python train.py --n_layer=9 --d_mlp=256 --init_std_down=0.00559 --beta2=0.98 --weight_decay=0.058 --lr_head=0.00744 --warmup_steps=200 --schedule="cos" --seq_len=128 --steps=3812
Each number is 50 + 12 x the weight over its row's rms, rounded and kept within 0 to 99. Layers, rows and columns count from 0. The size before them is the row's rms in percent of the matrix's.

# layer 5 attention output, 96x192, rms 0.114, rows 0-95, columns 0-63
101:54 32 41 57 37 46 61 37 40 64 42 67 58 54 49 35 63 59 43 44 68 43 53 51 63 62 49 22 66 54 78 51 54 66 48 30 43 52 44 59 59 51 38 49 21 59 57 50 50 52 43 74 30 24 59 43 35 64 45 53 53 50 39 56
098:57 49 50 67 54 65 48 49 61 28 31 47 54 60 46 38 42 54 40 67 65 60 41 51 44 31 38 49 56 48 74 45 35 65 80 52 29 37 44 42 61 62 54 33 55 58 44 56 50 48 42 49 37 59 48 35 53 57 54 35 52 55 30 42
104:60 39 65 51 53 43 72 31 38 52 31 44 73 24 76 31 34 60 53 39 77 55 57 66 48 69 45 38 51 37 55 43 51 52 41 42 47 55 40 49 60 61 55 46 55 59 37 68 47 47 55 52 35 42 37 28 46 30 76 64 33 53 57 62
088:42 39 58 62 60 59 54 19 50 54 66 44 50 63 70 41 49 47 25 58 20 40 39 35 48 40 38 55 77 45 68 50 45 51 65 52 39 43 52 49 78 48 34 57 47 44 42 56 63 59 49 54 66 54 41 51 26 55 63 48 17 42 38 68
098:50 65 51 54 54 47 63 57 33 35 62 28 52 63 32 51 60 41 50 35 31 55 46 42 40 24 58 57 47 34 64 42 41 44 43 51 51 61 59 57 64 46 36 50 30 55 45 66 32 53 59 60 57 52 65 45 42 37 19 35 63 47 69 42
096:40 48 39 34 70 70 65 68 52 60 58 45 47 40 51 45 37 59 57 38 40 54 49 46 49 47 49 50 59 41 27 58 45 19 58 65 36 46 43 46 26 44 42 52 36 56 50 36 65 38 32 62 53 46 68 59 54 63 43 45 51 31 65 64
100:52 58 49 45 56 35 47 69 40 44 46 49 42 55 37 65 64 66 45 39 42 71 61 53 63 64 32 49 39 17 50 60 69 57 46 56 59 61 56 41 45 65 26 36 55 38 29 38 45 25 44 43 25 48 65 58 51 38 55 54 65 53 51 50
103:30 49 43 49 46 38 48 58 46 74 39 51 29 41 54 25 66 60 62 40 31 64 37 37 42 37 50 70 58 51 54 67 83 50 46 62 50 50 56 33 45 55 59 40 55 48 55 66 33 50 53 52 72 51 55 47 51 68 57 50 31 62 43 43
084:50 60 71 56 76 43 47 17 55 39 35 46 49 58 32 59 44 48 28 43 65 35 42 40 38 46 56 62 36 50 33 41 43 59 58 63 32 45 42 60 55 43 76 48 60 57 53 50 58 39 55 56 42 48 64 52 58 39 49 62 47 47 62 62
100:46 78 62 41 44 68 50 43 47 41 58 46 58 45 47 47 32 47 57 39 62 40 58 61 53 55 57 53 61 62 44 42 51 59 70 60 44 64 25 58 62 68 46 55 41 66 52 39 54 57 45 67 44 67 51 25 50 65 56 46 40 36 47 54
096:64 40 64 52 44 56 46 47 37 45 54 66 41 49 71 68 40 51 50 54 66 61 48 70 43 59 54 37 56 58 54 54 33 38 44 23 56 58 34 36 49 54 44 50 49 49 53 46 62 21 38 61 50 62 61 45 45 36 40 63 65 49 71 53
096:48 80 56 60 59 43 39 52 63 54 56 48 61 40 45 46 67 41 51 38 49 48 37 56 57 46 35 73 54 43 59 31 66 31 48 66 43 67 44 51 48 35 59 30 59 55 57 42 47 26 55 50 69 70 50 50 59 49 51 41 45 50 62 48
095:43 57 55 56 39 56 63 41 43 62 47 49 76 49 38 41 66 45 51 33 47 60 49 45 59 32 51 45 57 40 47 69 59 45 65 51 77 56 36 60 44 67 58 41 51 56 62 41 59 41 59 59 58 66 61 63 53 42 44 65 64 44 52 44
115:36 85 62 34 42 61 45 42 52 44 61 45 61 43 78 57 63 41 36 44 38 37 52 68 36 60 40 54 49 47 47 33 62 50 61 69 58 51 50 47 51 59 55 69 58 50 30 46 47 63 40 65 63 54 58 32 67 46 67 44 38 34 42 54
100:46 51 52 36 49 44 57 63 37 58 48 47 40 37 68 46 47 64 45 55 32 84 62 57 49 65 35 49 32 50 39 53 62 37 46 38 57 34 53 41 43 28 65 50 52 47 46 69 57 59 66 49 59 64 48 54 55 48 76 58 60 69 47 37
101:57 47 45 38 54 63 79 44 38 40 33 47 65 56 54 39 33 38 46 34 46 80 35 64 63 66 58 62 38 36 45 43 46 55 44 43 48 42 34 59 32 40 70 46 61 51 59 55 49 75 46 52 39 44 53 60 41 49 45 45 64 58 78 55
100:39 86 49 65 48 46 44 45 47 38 36 51 46 53 52 79 58 38 45 45 31 31 63 42 46 42 43 36 51 58 59 62 71 43 54 59 57 51 48 35 55 59 62 56 35 39 40 36 46 76 55 42 58 53 38 42 28 50 53 53 28 50 37 32
088:60 53 49 55 17 50 39 56 34 64 54 37 52 31 51 59 60 54 45 59 52 66 40 40 45 51 38 34 49 36 62 65 48 68 61 59 63 35 75 44 65 52 47 59 40 33 46 36 55 71 63 28 24 58 59 54 46 37 54 47 52 56 38 58
094:35 46 56 57 50 42 37 44 62 24 38 77 63 50 52 40 56 46 34 30 65 28 33 45 58 35 52 32 43 38 54 36 63 43 48 55 42 80 53 54 31 42 56 52 37 46 40 51 54 37 40 59 31 59 49 29 46 56 37 59 40 52 39 46
102:58 52 46 84 26 64 70 68 48 33 30 59 57 60 72 09 44 56 62 42 64 61 59 30 48 49 70 58 49 64 40 78 45 54 59 29 45 47 42 47 49 58 40 48 41 51 33 47 38 50 42 46 47 36 29 67 52 41 53 42 61 34 55 36
114:36 53 54 69 48 53 50 72 37 44 50 35 56 25 42 59 53 61 30 73 43 28 83 32 42 66 41 44 67 49 53 52 52 50 55 29 52 62 74 51 52 39 56 56 46 44 60 47 55 55 59 48 30 51 37 46 54 41 35 68 38 48 40 50
104:28 68 43 72 46 44 47 44 58 48 47 64 90 65 30 48 50 48 59 43 53 39 37 37 48 40 56 51 65 65 34 37 57 46 59 42 57 66 39 57 54 55 60 66 52 43 76 37 54 56 55 37 53 47 47 65 54 56 57 35 45 53 55 53
100:48 38 55 37 50 54 57 39 47 62 47 57 41 44 40 46 51 31 59 67 72 53 60 82 48 61 35 27 59 78 53 47 74 63 52 37 64 35 50 63 46 44 41 32 45 37 46 53 55 78 49 53 39 29 48 38 46 57 56 56 69 54 39 51
094:33 50 36 60 61 40 67 72 35 69 43 40 47 54 42 47 60 46 53 35 41 63 42 45 55 65 61 57 43 43 45 43 63 56 40 38 46 68 33 50 50 32 70 57 43 37 55 39 52 44 49 55 55 44 44 54 45 31 39 64 41 86 60 52
098:50 56 21 47 53 31 36 51 65 52 43 48 46 55 49 52 64 83 48 52 39 68 34 44 66 34 58 42 49 38 54 63 58 58 65 43 54 62 52 34 42 53 50 56 31 49 41 48 48 51 63 64 58 44 60 48 36 61 46 67 55 40 45 55
095:42 39 70 35 42 58 60 31 50 34 57 34 39 44 57 78 54 54 36 49 56 36 49 42 49 58 45 35 69 40 50 45 48 74 36 62 66 61 32 59 49 54 47 48 53 52 49 36 38 52 50 61 45 65 47 43 45 39 69 47 55 48 51 58
105:53 50 65 54 56 39 48 05 51 48 52 49 17 51 52 61 65 29 54 37 50 37 54 42 56 65 54 51 71 36 26 63 61 58 45 40 39 56 44 64 43 49 58 49 63 37 50 38 50 65 35 60 54 54 30 64 46 38 39 62 42 77 57 33
103:46 58 61 59 74 52 66 16 44 33 60 46 54 45 64 67 51 30 65 79 36 41 48 36 76 45 68 51 62 46 36 53 46 45 58 36 36 56 23 47 63 45 55 51 65 54 62 47 47 48 35 31 59 54 27 54 47 57 27 50 48 39 56 52
093:65 45 41 62 45 46 62 64 44 95 66 42 46 70 67 34 65 57 59 50 76 58 43 49 36 52 43 53 40 72 66 58 57 43 48 59 29 43 21 47 45 37 59 46 40 46 36 44 44 47 46 58 24 58 58 52 45 80 53 38 35 38 36 50
101:62 45 36 61 55 51 50 35 80 63 48 58 48 41 46 75 36 48 34 59 42 57 39 63 55 71 42 34 53 64 59 39 28 55 48 36 41 34 42 53 34 42 48 34 54 58 41 48 61 47 41 56 64 43 40 55 46 47 46 71 37 53 43 61
108:47 57 38 62 46 45 42 36 38 34 74 51 50 51 48 48 53 56 56 49 30 66 72 47 52 55 51 34 68 61 48 47 67 50 56 56 60 46 52 55 69 44 39 41 57 52 43 39 54 45 41 57 59 44 47 73 62 37 63 47 39 38 59 64
096:55 48 47 62 41 44 58 48 70 48 56 40 71 37 56 55 80 45 50 58 51 53 43 44 53 77 46 60 53 35 40 48 53 71 61 62 40 53 39 51 53 51 61 45 25 62 65 22 35 47 45 41 37 58 53 50 55 63 55 46 43 48 52 51
098:50 65 37 56 60 46 58 41 62 47 54 68 44 64 48 32 56 41 64 59 68 43 65 46 33 46 54 35 58 45 66 59 40 51 57 78 51 43 40 60 54 47 36 47 59 43 53 66 54 36 41 45 37 59 58 50 50 44 61 31 45 71 42 84
102:66 33 40 74 70 57 44 56 50 67 53 66 48 39 74 47 46 62 46 38 56 79 45 62 61 50 34 82 55 48 46 79 45 60 45 50 24 51 47 60 41 42 51 41 66 64 38 40 52 66 68 52 44 45 25 50 47 45 57 50 41 72 63 39
094:53 53 66 42 62 59 63 51 41 48 55 67 49 50 52 60 44 37 16 32 54 40 50 43 45 58 52 52 55 57 56 33 53 39 29 51 29 62 41 32 39 45 58 58 41 49 62 43 58 55 63 64 53 46 45 50 52 44 34 54 59 65 43 47
101:23 47 41 60 44 55 70 68 52 52 43 38 42 41 58 68 71 44 43 75 55 54 51 67 55 23 43 48 41 41 42 32 60 46 60 35 56 38 58 40 50 34 56 33 55 55 42 43 42 59 44 30 35 64 42 42 37 65 67 33 32 53 57 53
103:44 46 41 40 51 34 58 39 43 46 45 76 41 55 33 46 36 60 42 37 48 48 76 64 47 40 54 68 49 50 69 52 60 41 42 57 56 64 50 50 55 49 60 35 37 42 61 53 47 44 58 45 41 49 47 54 39 52 28 45 59 63 48 46
112:61 40 36 69 47 39 65 51 43 55 54 58 41 47 44 50 43 28 35 75 44 54 52 79 64 66 33 58 47 76 38 55 50 41 56 36 57 42 40 51 52 55 37 48 78 60 42 52 43 72 51 35 50 47 45 40 52 48 38 55 48 25 51 37
106:46 42 52 37 38 64 47 37 59 64 47 45 25 50 45 74 33 46 53 54 49 57 56 32 60 58 47 44 57 30 45 73 36 57 43 61 58 42 51 52 33 67 46 54 56 40 41 46 47 44 46 63 68 54 54 56 46 29 39 55 42 73 69 48
115:41 48 56 61 63 88 45 52 49 58 45 49 50 42 59 49 37 35 49 62 69 35 36 40 41 48 72 25 54 66 48 27 49 57 53 57 37 32 56 46 32 59 39 51 32 64 55 52 62 38 38 46 65 48 45 40 53 57 35 70 28 34 50 55
108:58 42 42 31 41 52 38 39 39 52 43 61 48 48 36 45 52 58 54 29 40 62 52 68 41 56 53 37 34 35 70 42 59 53 54 30 66 57 52 63 51 68 34 44 63 56 68 37 45 47 42 40 55 30 56 56 40 75 49 65 70 60 41 46
100:38 24 79 54 69 57 29 78 47 62 48 60 40 53 39 14 48 69 58 60 77 65 41 50 68 59 36 60 54 44 45 55 53 59 58 50 15 43 65 43 54 36 53 49 47 56 51 62 40 32 41 57 32 53 46 51 33 47 47 43 46 39 58 58
106:51 49 62 53 43 59 58 54 52 53 51 42 50 56 61 55 71 57 45 59 80 49 33 48 48 55 32 49 46 49 49 49 33 51 41 52 50 48 56 62 28 52 72 63 52 44 50 72 30 28 43 31 47 52 76 68 44 38 78 51 38 42 55 76
083:43 56 49 55 45 44 52 47 53 45 40 48 62 45 55 42 62 67 56 53 12 58 49 55 49 55 49 54 27 47 60 53 62 34 46 47 53 55 37 50 57 46 62 39 42 55 41 57 50 55 41 55 51 46 49 51 51 71 40 65 69 47 43 73
104:52 40 44 52 46 60 69 51 64 27 61 70 31 55 53 43 51 27 45 57 46 60 77 55 57 70 34 57 39 43 57 50 52 65 36 63 62 41 40 58 51 49 60 39 57 53 46 49 50 59 63 36 49 30 35 51 58 35 68 49 56 62 51 57
108:36 49 56 50 50 53 57 58 41 58 35 45 34 69 45 59 45 57 48 67 56 44 47 57 54 48 48 48 56 49 31 55 67 34 61 45 47 45 35 53 38 49 54 52 78 47 55 50 56 45 53 31 51 56 55 62 55 47 48 38 45 51 47 36
103:69 47 59 36 38 45 49 65 50 53 45 47 80 56 65 74 41 42 72 71 41 45 51 41 34 58 65 19 57 44 43 30 43 55 42 56 42 56 45 24 39 46 41 44 42 55 50 40 46 72 33 59 48 56 56 57 45 77 55 42 42 41 45 67
103:60 51 39 50 45 40 51 46 34 43 54 62 49 31 34 56 54 43 60 52 38 59 45 44 80 31 54 39 40 47 71 37 45 50 48 57 40 31 56 41 48 60 64 38 57 49 74 42 44 59 30 45 54 45 38 48 34 65 46 79 35 60 60 47
080:52 41 69 35 67 61 49 71 43 41 73 68 59 38 59 46 47 67 48 59 63 35 56 70 46 38 50 57 36 40 54 36 46 49 54 49 56 62 60 50 58 48 36 18 49 57 60 69 38 65 61 48 52 54 57 38 59 49 48 53 59 47 35 61
096:54 58 59 63 45 62 36 46 62 43 28 39 39 68 45 41 52 51 52 40 35 64 59 51 53 42 51 64 39 40 48 59 42 48 44 46 38 37 73 56 32 33 62 51 44 59 57 32 56 21 61 67 46 40 44 41 55 50 39 34 53 63 35 66
091:46 44 56 62 34 60 59 22 47 38 46 65 49 50 43 54 43 59 30 37 41 55 65 45 73 62 55 50 35 42 46 57 43 77 47 59 53 47 55 58 50 80 74 25 65 59 44 56 42 64 54 65 60 41 60 58 44 51 35 47 57 44 64 45
109:34 41 40 45 47 45 60 69 45 43 77 58 51 44 64 52 37 58 36 55 75 53 43 50 62 69 58 55 36 42 55 58 60 53 53 40 39 50 46 35 47 56 33 47 53 52 40 43 52 53 55 37 45 46 72 28 55 53 32 63 57 40 41 35
095:32 48 49 62 61 65 59 45 60 35 57 19 57 51 61 51 59 47 58 73 61 38 38 73 57 31 42 53 44 56 44 53 59 51 58 34 43 39 35 53 52 62 44 78 43 76 38 52 61 38 37 62 51 51 49 38 34 45 54 52 45 46 32 55
094:47 44 64 59 33 46 74 61 38 58 69 47 58 34 39 48 55 41 58 38 54 41 65 50 39 47 41 44 52 43 65 56 79 56 51 38 60 38 55 44 52 49 40 44 59 49 68 31 47 64 48 56 46 74 44 58 54 55 57 39 46 50 41 37
092:55 45 44 51 36 40 45 58 47 45 48 42 51 57 43 49 60 53 45 62 54 46 41 99 47 43 54 56 30 56 41 27 56 38 46 34 45 53 43 44 45 61 44 53 49 32 72 72 45 33 52 59 51 63 56 24 43 40 41 47 49 49 36 46
091:42 38 40 48 35 29 46 53 46 62 49 62 40 57 38 73 52 61 83 62 71 59 45 51 67 42 37 59 51 43 36 67 47 48 57 59 63 52 40 59 65 34 54 41 39 47 66 44 50 28 34 51 33 57 48 62 40 50 51 36 51 30 35 49
102:61 42 62 37 64 66 65 53 37 45 36 52 45 42 59 57 35 42 42 54 40 43 57 70 63 39 47 55 60 49 59 40 60 47 28 43 29 56 39 58 44 49 49 37 61 52 50 53 71 32 49 50 70 64 45 49 61 53 39 53 38 65 45 41
099:67 61 24 41 23 57 13 49 63 75 73 31 35 41 40 47 57 65 51 52 52 57 43 38 53 70 33 43 62 56 58 75 58 39 48 56 54 36 71 47 37 37 35 76 52 34 45 28 47 25 50 59 29 47 55 58 47 42 59 37 33 56 44 42
100:53 57 39 70 34 42 49 41 48 33 49 46 47 74 58 29 54 54 64 38 38 34 48 23 48 58 66 75 71 33 58 48 41 40 57 51 41 58 63 55 50 57 57 48 51 37 39 41 33 53 50 43 49 39 37 62 45 45 38 20 14 53 47 59
104:36 49 63 38 52 63 53 52 43 66 43 47 52 30 79 47 36 55 45 57 33 59 35 52 71 64 44 63 51 63 49 50 41 38 32 63 57 51 44 55 38 41 54 46 55 62 46 55 61 32 61 42 63 55 48 53 34 54 56 64 48 41 37 43
099:55 63 46 41 42 36 54 73 72 38 52 48 58 67 40 38 45 51 60 52 59 40 57 65 65 70 64 54 27 38 36 50 53 44 59 67 49 42 30 47 38 64 41 44 37 68 50 49 38 57 42 39 39 44 56 52 45 44 47 44 72 54 70 66
096:45 32 53 35 59 42 55 67 73 58 58 59 25 48 29 39 51 47 60 49 59 48 69 77 58 35 18 43 48 53 50 41 38 56 49 68 73 38 38 43 51 40 37 28 52 51 58 36 49 45 37 48 45 35 41 65 72 52 66 36 53 60 44 53
097:57 34 24 44 51 45 23 45 51 60 30 53 62 43 51 50 35 60 69 34 54 54 55 47 36 47 46 28 56 53 27 54 50 59 62 54 41 49 76 55 46 43 73 38 55 67 44 33 44 59 37 51 40 48 37 38 47 52 54 38 50 66 66 43
101:36 47 45 48 62 76 64 49 48 37 60 47 51 55 29 48 55 52 21 75 68 20 57 58 50 53 64 31 59 46 43 45 46 54 52 37 68 38 56 33 62 54 38 60 35 44 58 45 51 32 64 40 32 29 36 42 58 44 44 45 43 40 68 50
103:34 56 57 61 68 72 51 47 53 47 62 34 39 34 60 51 45 38 62 46 40 40 60 49 50 38 52 36 47 57 34 36 45 53 41 47 39 39 26 49 58 47 43 58 56 55 41 59 61 61 40 57 42 48 23 75 52 53 51 63 44 55 57 37
099:57 81 49 61 30 47 44 27 27 39 35 42 67 69 62 43 57 42 58 26 39 51 54 57 62 51 53 46 44 37 74 48 57 25 49 58 54 55 60 43 64 46 62 63 39 35 32 44 48 76 63 59 51 53 45 42 54 39 57 43 55 64 48 44
105:57 60 85 40 47 58 64 70 27 64 53 25 49 55 49 36 44 69 59 58 39 66 58 48 54 57 39 63 50 43 47 69 46 36 42 47 62 42 40 44 37 26 48 60 45 55 36 46 47 52 72 40 55 37 67 41 52 37 57 52 46 45 65 42
111:68 66 75 48 27 48 59 55 40 53 39 55 67 57 41 35 43 34 53 41 40 67 50 33 47 57 44 77 33 44 38 45 62 34 39 65 56 67 45 50 67 64 56 51 34 41 48 56 47 76 51 52 47 46 54 57 51 52 50 59 52 35 48 34
102:42 54 50 53 63 67 54 58 43 36 58 54 40 62 40 43 50 40 38 47 39 77 45 55 36 41 33 50 67 63 53 48 55 67 54 66 41 43 57 50 35 52 39 62 58 57 42 54 36 49 57 42 65 28 49 63 39 60 33 62 51 49 51 54
087:44 44 17 39 47 42 66 64 50 68 48 33 48 52 47 48 35 58 34 35 32 74 58 46 65 51 42 43 46 51 53 51 59 43 56 51 58 38 44 58 33 31 44 69 60 42 36 46 54 48 34 52 39 38 54 59 54 67 46 26 39 50 52 64
097:59 37 60 50 46 72 51 55 57 70 50 58 60 48 57 57 39 54 61 55 55 54 48 47 51 51 44 49 50 56 50 36 64 56 66 66 45 58 75 58 36 51 35 56 43 56 48 45 65 49 49 56 50 47 61 63 56 42 37 56 57 32 50 60
103:45 41 63 55 37 60 22 57 49 40 57 56 63 53 52 37 50 34 26 34 34 51 20 33 47 50 38 52 50 42 67 56 45 35 62 58 40 43 60 45 48 57 60 35 48 49 46 28 61 49 38 63 53 46 66 75 55 33 58 57 47 58 37 60
099:41 62 51 62 55 54 56 34 58 39 67 65 59 42 59 47 56 61 47 51 50 50 74 39 62 52 54 62 50 69 54 49 38 60 37 46 63 65 42 50 47 54 47 62 54 47 29 61 53 50 46 39 56 61 40 69 53 47 67 37 60 29 58 48
102:47 59 71 28 68 44 42 36 40 60 62 46 39 61 35 68 30 52 45 62 37 45 52 50 35 57 72 65 48 49 60 63 55 58 32 54 47 59 51 58 34 49 45 59 54 37 55 58 56 40 46 38 69 49 49 66 39 49 36 38 60 49 44 43
104:52 48 50 67 33 14 59 58 37 53 58 57 39 50 47 55 37 48 55 55 41 57 75 31 68 55 69 84 41 32 58 39 39 63 63 28 58 64 67 54 71 48 56 56 43 25 55 47 61 56 45 53 42 40 35 50 44 52 54 39 52 46 63 46
106:57 44 46 44 54 51 51 68 49 51 55 48 40 48 64 37 50 53 46 48 64 54 52 45 52 54 62 54 40 49 63 40 28 59 40 54 27 50 43 50 51 47 34 49 51 38 76 51 49 45 52 48 60 46 55 67 46 25 46 50 47 45 42 57
094:68 53 47 46 47 34 33 32 74 54 44 62 46 53 55 44 31 39 43 59 56 26 42 71 35 43 60 55 76 62 47 23 34 40 67 47 67 44 46 59 35 55 49 48 56 56 69 60 57 41 58 24 42 46 37 43 50 44 66 30 44 42 57 62
093:60 63 48 15 42 54 40 46 32 55 66 36 56 57 73 70 41 60 37 51 49 48 59 66 46 35 50 42 48 36 52 31 47 51 57 68 40 44 57 37 67 62 51 53 58 41 50 52 60 50 43 52 49 53 64 37 54 61 55 50 59 61 51 53
096:20 58 61 47 60 67 47 43 43 54 67 41 21 36 37 52 56 43 35 62 60 64 53 57 61 41 45 42 62 53 45 65 67 48 45 36 55 18 78 45 56 38 41 49 66 59 54 50 50 68 65 43 48 41 44 42 46 58 43 40 65 47 58 45
090:39 52 33 33 43 56 71 52 40 33 52 41 62 54 33 52 48 59 31 35 68 41 65 53 37 52 68 33 49 36 51 48 34 48 59 41 61 40 50 49 57 53 54 45 58 21 41 76 42 65 68 52 40 47 41 40 46 51 43 62 57 52 47 55
105:25 57 69 56 41 56 59 48 33 34 50 47 63 39 45 61 71 62 29 42 73 65 39 57 58 55 52 61 39 57 48 46 54 59 57 34 45 63 60 53 54 54 54 46 43 60 43 56 41 68 65 50 49 46 68 31 52 51 53 58 52 26 57 52
100:43 35 39 56 40 61 63 55 55 46 58 37 36 13 54 22 60 44 54 49 68 44 30 33 51 31 48 46 57 42 60 26 43 54 69 48 43 29 43 45 35 42 56 68 56 49 70 56 44 53 39 54 34 59 63 57 52 49 44 42 26 58 44 56
103:55 56 29 36 44 53 40 60 79 39 48 39 42 33 52 51 42 56 52 56 50 41 36 48 36 64 50 41 69 54 75 45 28 43 69 70 56 44 62 43 43 60 55 74 48 51 34 57 46 44 52 45 35 53 51 43 51 48 51 57 38 35 39 50
098:21 23 58 63 65 52 51 63 44 57 46 46 68 32 54 37 59 69 63 62 47 33 47 41 34 56 49 54 45 54 32 53 58 67 58 35 51 41 55 57 73 56 56 65 37 73 41 67 45 29 58 43 49 55 52 38 65 44 58 51 55 36 61 33
105:34 39 64 42 53 61 37 51 69 49 47 48 44 57 53 58 38 56 55 43 52 36 51 61 48 57 38 50 46 51 41 49 34 47 41 50 49 46 49 55 31 49 61 45 51 60 48 40 76 44 52 68 51 43 59 46 50 59 46 54 27 47 62 48
095:61 40 76 55 44 64 47 59 36 36 45 69 63 49 39 44 38 42 35 63 73 44 54 46 39 43 48 29 61 54 66 42 43 52 60 46 48 46 45 37 39 51 46 51 58 47 57 47 75 41 39 49 38 44 55 53 62 30 38 61 41 59 57 38
106:38 52 63 63 67 47 38 52 60 66 54 50 49 58 40 61 58 49 45 56 41 53 57 56 69 79 49 55 22 70 47 49 60 54 50 42 55 56 39 43 54 52 58 54 58 51 46 34 27 59 59 58 54 49 53 55 49 52 69 62 57 50 46 53
108:49 35 38 61 47 51 61 32 34 56 61 72 52 57 67 54 81 30 56 46 43 56 62 55 42 46 46 54 50 58 54 45 48 64 41 43 45 45 66 52 72 49 43 36 40 42 41 63 45 79 39 35 56 68 39 58 54 70 53 34 46 44 42 48
123:50 37 44 62 25 52 65 41 58 44 38 33 70 37 57 54 35 61 45 42 61 62 58 50 38 35 47 50 60 31 46 57 46 56 53 53 65 54 38 48 50 53 49 55 37 42 31 37 63 51 56 50 42 47 51 51 50 73 40 49 75 57 54 46
097:43 57 68 61 71 59 36 40 33 40 47 55 34 59 47 62 70 65 34 45 45 32 41 59 32 24 37 66 72 39 55 49 47 59 44 41 60 48 60 49 70 47 65 40 53 54 55 39 37 54 57 25 45 39 65 46 59 57 67 27 35 33 35 46
107:47 25 46 39 52 37 53 37 37 59 34 88 21 65 68 48 24 51 55 69 36 72 44 67 53 49 53 74 55 57 45 69 52 54 40 49 34 45 58 55 45 42 54 38 56 50 54 52 62 55 47 67 66 35 42 34 42 63 47 46 62 52 60 68
098:45 50 61 54 50 69 43 64 30 61 57 69 51 59 49 65 63 62 35 33 52 46 47 72 50 63 56 35 36 51 59 46 40 51 41 45 63 76 68 44 53 50 40 64 57 42 41 37 52 55 48 42 51 60 48 07 48 53 46 56 63 48 62 51
098:50 55 34 53 40 61 47 30 48 58 35 56 77 47 32 40 56 47 50 33 45 43 71 46 29 53 33 45 55 53 64 42 43 41 63 46 56 59 63 50 73 54 60 53 63 24 38 65 49 58 51 54 36 59 53 55 64 54 60 43 43 67 47 59
102:38 58 45 54 71 59 58 58 44 50 68 29 72 40 39 30 23 35 58 76 48 76 62 38 48 45 44 62 44 51 46 47 59 38 69 57 47 50 56 48 67 54 48 57 41 59 66 68 70 69 61 55 56 62 44 53 41 32 45 55 70 50 38 45
088:50 62 74 51 53 52 54 48 36 58 48 59 48 42 40 44 51 38 44 44 37 43 52 57 29 47 64 66 73 74 68 48 71 25 30 30 45 51 44 56 67 46 42 40 57 46 49 45 30 47 55 57 67 48 47 69 53 56 50 42 43 53 45 38
091:61 33 36 63 57 44 55 54 59 38 57 46 26 37 41 60 44 37 43 43 65 59 27 73 58 47 34 58 46 54 59 46 36 51 74 31 50 58 54 39 32 39 30 57 47 59 41 50 46 48 59 60 34 42 67 40 64 59 40 39 48 43 37 54